config.yaml
n_layer: 8
d_model: 768
n_head: 12
n_kv_head: 12
head_dim: 64
d_mlp: 2304
vocab_size: 27522
activation: "geglu"
norm: "rmsnorm"
norm_place: "peri"
norm_eps: 1e-05
positions: "rope"
rope_base: 10000.0
rope_fraction: 1.0
qk_norm: true
attn_scale: 0.131
bias: "none"
tie_embeddings: true
parallel_block: false
extras: ["capped logits"]
init: "normal"
init_std_qkv: 0.0115
init_std_o: 0.00288
init_std_up: 0.0115
init_std_down: 0.00166
optimizer: "muon_variant"
lr: 0.0013
lr_mult_up: 1.34
beta1: 0.95
lr_head: 0.00456
grad_clip: 2.0
warmup_steps: 86
schedule: "cos"
final_lr_fraction: 0.1
batch_tokens: [131072, 262144, 524288]
seq_len: 512
doc_mask: true
train_tokens: 1932000000
steps: 6616
dataset: "wikipedia_en"
Each number is 200 + 40 x the weight over its row's rms, rounded and kept within 0 to 999. Layers, rows and columns count from 0. The size before them is the row's rms in percent of the matrix's.

# layer 4 MLP down (transposed), 2304x768, rms 0.0701, rows 677-693, columns 512-575
095,198,242,177,218,210,198,143,228,203,186,201,164,103,234,189,114,235,233,186,221,255,242,144,136,212,206,183,196,203,212,144,222,219,271,271,237,228,244,143,171,207,175,210,240,231,143,251,186,250,289,246,206,169,194,246,229,266,171,216,192,205,186,173,170
103,289,177,192,272,183,229,287,248,213,186,205,203,158,273,196,151,171,205,260,195,149,170,215,232,209,254,247,187,210,225,207,216,219,181,173,196,181,208,175,156,179,204,191,199,130,125,163,224,175,174,204,255,211,221,224,249,235,276,232,252,283,237,273,229
097,272,195,207,172,225,163,207,226,190,241,205,203,174,263,209,224,254,263,121,200,213,228,168,254,181,176,222,197,195,241,89,227,235,149,170,234,217,210,229,94,231,238,207,225,231,154,217,168,156,204,105,109,249,267,165,189,185,223,240,171,146,181,184,229
097,279,204,211,164,208,258,174,213,143,194,174,217,161,227,210,244,229,219,204,185,196,170,259,238,194,196,178,189,168,268,235,170,220,235,173,255,187,233,189,281,214,143,175,210,246,160,194,261,214,202,182,172,189,197,193,121,230,210,164,230,202,208,254,178
104,243,284,270,240,202,140,262,302,250,169,246,155,229,227,236,167,175,266,177,209,216,198,219,204,233,143,220,191,324,232,140,142,216,198,219,282,184,241,184,290,196,176,202,226,98,180,178,157,213,160,109,242,183,169,215,244,246,266,204,193,155,187,208,261
100,226,229,290,201,215,227,200,209,285,223,209,151,188,224,240,154,210,196,179,224,196,172,148,207,207,229,94,182,137,246,114,151,171,223,122,171,170,182,196,212,193,176,238,239,164,220,179,190,173,237,170,193,180,219,216,153,217,207,212,141,188,144,241,206
101,66,188,237,189,123,164,134,190,184,242,255,270,189,143,185,108,181,169,175,177,166,119,225,223,189,180,180,180,243,202,182,156,172,191,204,237,181,257,180,267,97,210,183,219,178,218,172,218,218,226,221,212,168,183,233,213,244,184,180,183,197,226,225,200
095,122,189,150,151,150,163,239,184,163,211,287,169,243,244,207,122,157,161,204,205,183,226,160,223,252,285,153,157,240,209,168,198,184,186,155,221,199,244,230,200,235,248,201,265,171,235,216,170,130,216,174,196,177,223,241,173,248,198,195,190,224,177,158,234
094,168,260,157,210,152,218,185,256,167,224,188,217,197,153,229,247,251,192,221,233,93,279,237,183,178,129,157,129,179,175,188,199,231,223,143,100,225,167,248,180,244,198,251,247,224,262,250,140,234,202,194,183,198,208,182,234,183,225,160,149,206,224,225,232
099,224,260,179,201,270,212,123,191,178,243,303,218,189,167,153,189,195,170,280,219,230,239,199,246,149,181,155,153,195,171,192,140,206,179,196,182,197,287,277,138,158,196,166,167,163,189,209,147,238,206,286,245,74,158,196,228,187,205,244,217,191,296,260,229
102,214,165,221,165,179,174,192,246,168,137,287,185,238,224,193,253,169,180,165,224,203,211,150,200,197,134,243,251,189,113,190,200,205,267,220,202,205,211,235,178,200,140,200,230,207,197,130,168,186,254,210,168,160,205,185,163,208,226,253,222,235,221,230,166
097,245,170,226,157,234,149,204,232,229,149,283,187,207,178,216,198,170,136,188,175,183,248,209,139,216,239,147,173,162,248,201,211,178,140,193,196,208,233,195,197,173,172,241,203,174,227,297,246,201,203,242,150,243,144,191,200,208,155,292,183,256,252,220,146
104,211,217,134,195,201,119,241,187,298,105,148,177,202,222,191,182,166,181,204,147,216,111,265,211,239,225,151,268,240,216,182,154,244,222,137,193,268,200,254,201,237,159,203,220,157,279,138,197,163,158,277,193,262,202,232,207,218,248,270,191,169,236,218,239
096,226,266,182,213,171,211,185,244,228,182,165,93,119,216,165,107,257,209,223,248,248,161,242,190,192,170,179,246,212,217,199,148,274,206,251,192,219,202,177,169,118,123,175,176,241,235,231,217,170,166,158,222,168,194,177,235,247,194,214,151,265,283,158,226
097,218,254,179,309,150,236,213,193,212,248,193,175,200,190,234,206,196,163,156,231,219,156,137,219,234,226,207,209,183,186,178,148,198,125,149,251,201,209,156,235,262,186,247,216,157,104,207,196,292,189,197,278,187,264,164,168,191,176,283,185,286,164,234,158
107,198,257,206,233,210,189,149,162,234,169,200,145,192,180,254,183,186,173,147,245,223,181,176,265,173,185,233,168,293,195,225,227,222,275,162,242,160,179,281,163,265,187,153,175,192,194,123,177,155,214,172,217,245,220,225,188,266,193,173,197,198,185,162,171
096,215,163,192,199,209,256,140,164,232,242,195,196,178,180,139,234,196,271,235,293,237,242,174,194,159,231,229,163,263,201,162,151,146,136,204,197,138,191,292,251,278,194,243,170,237,219,151,158,204,179,213,226,257,147,255,171,187,162,195,186,171,153,240,168
# layer 4 MLP gate, 2304x768, rms 0.0919, rows 678-694, columns 512-575
099,149,318,210,217,196,243,243,152,166,176,153,140,186,220,275,208,235,186,195,151,266,211,262,205,201,173,171,165,207,215,182,284,157,213,233,152,155,191,323,204,127,207,210,189,180,170,187,149,124,269,201,204,151,177,259,146,174,178,213,147,199,210,162,215
095,170,201,203,148,172,209,214,198,224,206,273,192,163,236,199,200,170,236,215,209,164,255,178,260,202,179,142,185,205,223,146,234,204,198,198,244,151,151,140,86,182,229,248,228,196,157,201,257,202,214,220,183,268,251,160,139,191,196,218,212,183,195,194,255
104,194,188,238,209,242,214,252,202,249,170,179,199,172,158,225,206,240,287,183,216,184,245,196,121,155,204,284,216,266,178,192,128,230,198,216,129,206,191,216,183,181,159,215,204,213,181,174,162,244,161,170,187,196,260,144,189,231,144,253,243,173,150,155,217
104,153,207,200,147,196,141,191,257,209,186,189,237,193,190,274,84,193,230,160,170,246,182,261,240,238,250,127,170,224,252,184,227,223,249,172,173,193,231,220,138,116,153,287,182,138,213,110,225,181,217,182,175,237,136,152,237,231,220,226,199,191,215,186,218
104,184,186,237,193,227,193,165,187,234,194,174,247,187,226,154,149,152,249,231,201,200,210,197,222,192,189,241,198,206,105,176,263,259,196,223,197,236,140,230,203,236,265,150,129,171,228,206,124,196,230,274,257,211,160,216,238,182,220,232,190,273,104,251,198
101,294,216,186,240,159,173,270,203,196,222,129,165,226,281,266,238,189,238,201,127,231,219,118,167,161,243,207,165,152,132,255,225,118,249,196,161,147,193,190,155,263,201,228,190,178,196,221,173,63,189,108,216,162,232,172,136,211,237,107,259,153,107,152,241
099,168,176,221,116,264,211,234,122,144,197,220,218,220,232,236,140,160,225,260,244,172,279,213,191,178,281,110,137,225,212,137,153,201,188,204,170,191,242,216,238,216,217,213,240,183,269,190,220,194,217,188,187,206,72,217,220,215,192,183,133,228,162,191,237
095,116,161,218,205,207,178,215,127,208,212,239,137,234,231,174,155,155,284,182,183,240,234,167,217,181,163,344,260,239,213,240,173,134,213,259,260,193,156,176,241,135,181,233,214,138,199,133,214,197,252,186,227,155,183,171,185,212,149,171,136,210,174,200,188
102,183,299,185,158,270,189,131,212,261,270,254,217,222,187,170,242,177,252,204,198,217,227,210,271,198,142,203,191,181,155,237,126,197,262,190,240,246,189,249,166,232,153,196,193,160,110,235,184,237,196,207,219,145,86,245,251,206,228,275,221,140,216,235,286
107,263,186,160,207,190,202,213,156,198,200,152,174,204,228,273,120,211,210,171,186,289,218,279,170,179,224,180,273,177,235,198,178,139,135,182,207,234,215,252,308,188,218,189,148,252,211,245,261,201,159,200,166,236,181,175,194,216,183,223,205,250,148,188,190
099,178,235,177,245,184,231,86,170,220,274,179,198,212,235,166,102,148,223,192,187,272,241,162,224,196,227,186,268,242,226,216,140,234,228,135,186,158,163,144,234,181,138,179,184,171,194,209,100,192,181,104,185,241,271,255,210,201,246,169,249,234,136,112,227
105,180,182,238,118,165,196,178,171,269,126,215,181,187,243,208,231,227,178,137,177,243,173,226,161,230,156,204,174,202,164,258,214,210,197,251,188,184,197,144,176,209,269,147,153,161,165,170,171,201,170,121,185,186,204,146,249,219,182,215,241,181,197,178,254
096,195,134,239,232,147,150,233,115,225,161,191,189,175,247,215,268,135,194,174,221,180,204,153,183,172,237,136,183,132,179,144,274,204,262,198,194,165,191,158,257,190,188,207,137,117,245,149,219,212,246,171,198,177,276,231,154,153,204,262,201,263,163,237,168
099,203,196,260,212,207,129,126,218,133,211,234,247,229,190,205,187,179,219,105,228,214,175,228,140,216,223,215,122,168,188,229,214,235,274,271,145,195,245,255,177,174,175,242,228,206,267,166,222,217,178,242,244,178,222,204,188,243,213,158,97,116,159,148,213
118,196,201,179,209,244,165,271,156,188,138,148,162,154,113,196,198,231,208,276,132,191,157,185,236,206,160,250,200,199,161,164,167,207,169,190,196,140,213,118,177,153,217,204,102,198,231,205,175,225,172,157,224,154,192,157,190,224,150,223,201,188,220,191,237
098,179,206,185,224,138,191,195,205,233,266,211,207,198,191,176,268,196,251,166,248,244,142,190,94,171,206,258,219,157,266,222,156,79,118,209,150,202,211,306,232,261,170,199,187,209,195,119,184,242,181,220,236,267,113,167,194,169,139,199,211,207,122,235,152
112,227,248,150,227,198,154,192,204,236,175,206,215,150,238,231,243,229,204,190,201,187,168,295,213,226,216,197,227,237,200,208,183,184,208,166,200,191,190,217,161,229,230,181,134,252,175,224,189,157,104,147,203,193,162,203,219,248,231,180,151,131,188,132,170
# layer 4 MLP up, 2304x768, rms 0.0981, rows 678-694, columns 512-575
109,143,250,176,208,184,166,192,154,214,204,235,200,183,202,130,191,183,73,160,158,207,153,233,208,328,208,219,167,162,303,182,192,198,146,160,178,225,198,229,182,240,270,182,100,230,228,213,199,211,170,173,193,273,189,167,185,217,160,258,208,197,117,185,225
094,150,207,257,197,189,210,84,184,201,94,143,210,124,152,161,155,160,215,185,199,221,270,201,188,194,237,176,167,265,178,219,212,194,197,259,245,208,257,179,236,120,156,235,255,227,167,218,200,204,215,186,193,212,195,186,175,188,239,207,165,265,212,178,227
102,269,180,204,183,212,123,189,219,182,181,255,160,182,260,256,263,218,186,168,267,161,234,172,153,176,183,210,211,175,235,131,165,197,174,199,199,210,225,227,196,137,134,230,206,198,166,193,274,193,250,236,235,151,167,246,226,225,226,199,199,268,151,113,241
107,226,218,177,282,249,125,228,141,159,198,185,164,288,177,131,276,148,159,245,146,164,173,184,161,249,184,239,153,140,171,176,213,115,159,231,298,168,234,219,282,229,120,214,209,190,172,211,173,202,263,208,171,164,180,206,247,241,174,198,172,220,154,226,247
098,216,226,157,197,248,182,235,153,176,129,214,233,190,227,190,187,186,165,276,204,252,224,225,226,195,213,222,197,238,151,239,218,301,217,193,168,240,218,149,175,164,102,184,167,209,208,237,165,270,194,201,199,189,201,180,243,227,159,238,156,250,294,144,313
102,252,174,199,193,133,195,165,265,187,238,267,237,166,214,203,244,270,180,153,212,178,213,188,174,240,250,246,137,245,226,186,216,247,86,196,202,270,172,237,197,189,194,140,143,190,221,211,247,186,145,171,218,225,159,189,245,237,216,225,234,179,175,192,215
097,241,176,240,243,192,155,208,240,176,181,179,228,195,187,129,257,235,185,246,181,226,198,199,199,179,136,198,230,182,254,163,286,215,232,216,140,168,219,151,208,235,205,220,169,231,240,122,230,172,181,194,151,216,225,241,234,247,162,187,193,138,178,238,269
093,211,146,207,239,157,213,165,198,195,168,249,183,218,193,188,168,193,174,198,99,190,189,190,198,263,136,197,232,193,220,223,217,165,196,194,268,159,176,201,247,179,218,179,172,203,215,154,196,203,155,213,190,144,217,210,177,233,148,222,201,200,235,138,130
095,187,105,180,227,175,222,164,193,179,173,211,166,233,161,209,188,247,234,196,195,185,155,206,120,246,234,263,179,141,280,165,216,253,88,174,196,185,162,137,198,193,193,167,158,181,248,184,241,245,201,182,156,218,286,123,80,204,265,195,139,245,205,138,179
102,240,198,180,163,174,173,197,258,104,228,236,204,121,132,192,153,163,211,137,329,155,281,214,160,337,210,127,293,196,204,166,224,133,215,171,213,155,224,188,178,128,146,171,233,153,157,219,260,182,232,222,275,219,177,232,241,183,219,221,142,253,164,154,173
095,188,189,213,221,189,195,190,272,159,147,119,184,187,216,266,184,181,226,219,241,190,207,163,129,200,158,224,196,240,183,156,194,223,189,208,219,150,177,176,224,220,219,156,232,146,151,196,121,281,226,215,239,215,231,214,156,202,224,133,224,253,250,190,243
100,147,238,188,278,264,202,226,172,214,245,160,129,219,213,196,188,176,163,239,153,141,206,182,255,114,225,227,190,195,231,176,153,207,194,251,193,273,159,193,120,148,210,150,164,241,292,219,169,214,250,264,179,175,206,189,214,194,218,243,170,229,160,202,277
097,192,148,233,162,215,154,237,143,185,212,168,171,252,206,186,231,183,180,203,244,106,275,164,240,221,190,229,212,279,202,205,177,224,244,161,210,231,158,243,195,235,188,264,206,195,171,199,224,196,184,195,124,202,261,243,202,183,253,200,228,247,220,236,153
095,305,164,215,170,248,151,121,167,165,196,197,256,76,95,168,248,217,219,222,198,205,261,167,168,209,211,143,150,190,170,243,250,127,170,233,74,205,211,220,204,210,150,183,201,148,211,207,168,126,175,215,178,235,141,271,202,275,145,201,150,107,234,191,198
110,191,209,172,108,171,233,158,231,237,228,356,217,159,253,157,179,203,168,179,202,234,144,157,99,167,222,190,245,240,213,171,223,164,166,208,206,154,264,208,164,236,221,234,181,184,180,237,150,197,234,204,215,269,215,171,202,222,135,198,198,172,175,234,216
096,142,246,183,140,182,185,282,194,175,174,190,213,145,217,259,220,169,133,217,150,148,156,198,202,249,235,219,235,92,217,224,208,200,225,202,232,255,183,196,194,208,212,218,184,156,140,197,238,143,222,197,136,184,227,141,268,190,196,213,213,215,223,195,164
127,205,208,173,279,198,194,132,177,303,173,251,207,114,183,213,264,203,184,161,235,148,205,227,146,222,154,232,185,193,166,153,222,138,149,225,249,188,205,167,181,185,206,177,173,252,165,231,211,132,144,183,210,244,147,217,198,232,266,239,176,169,224,149,172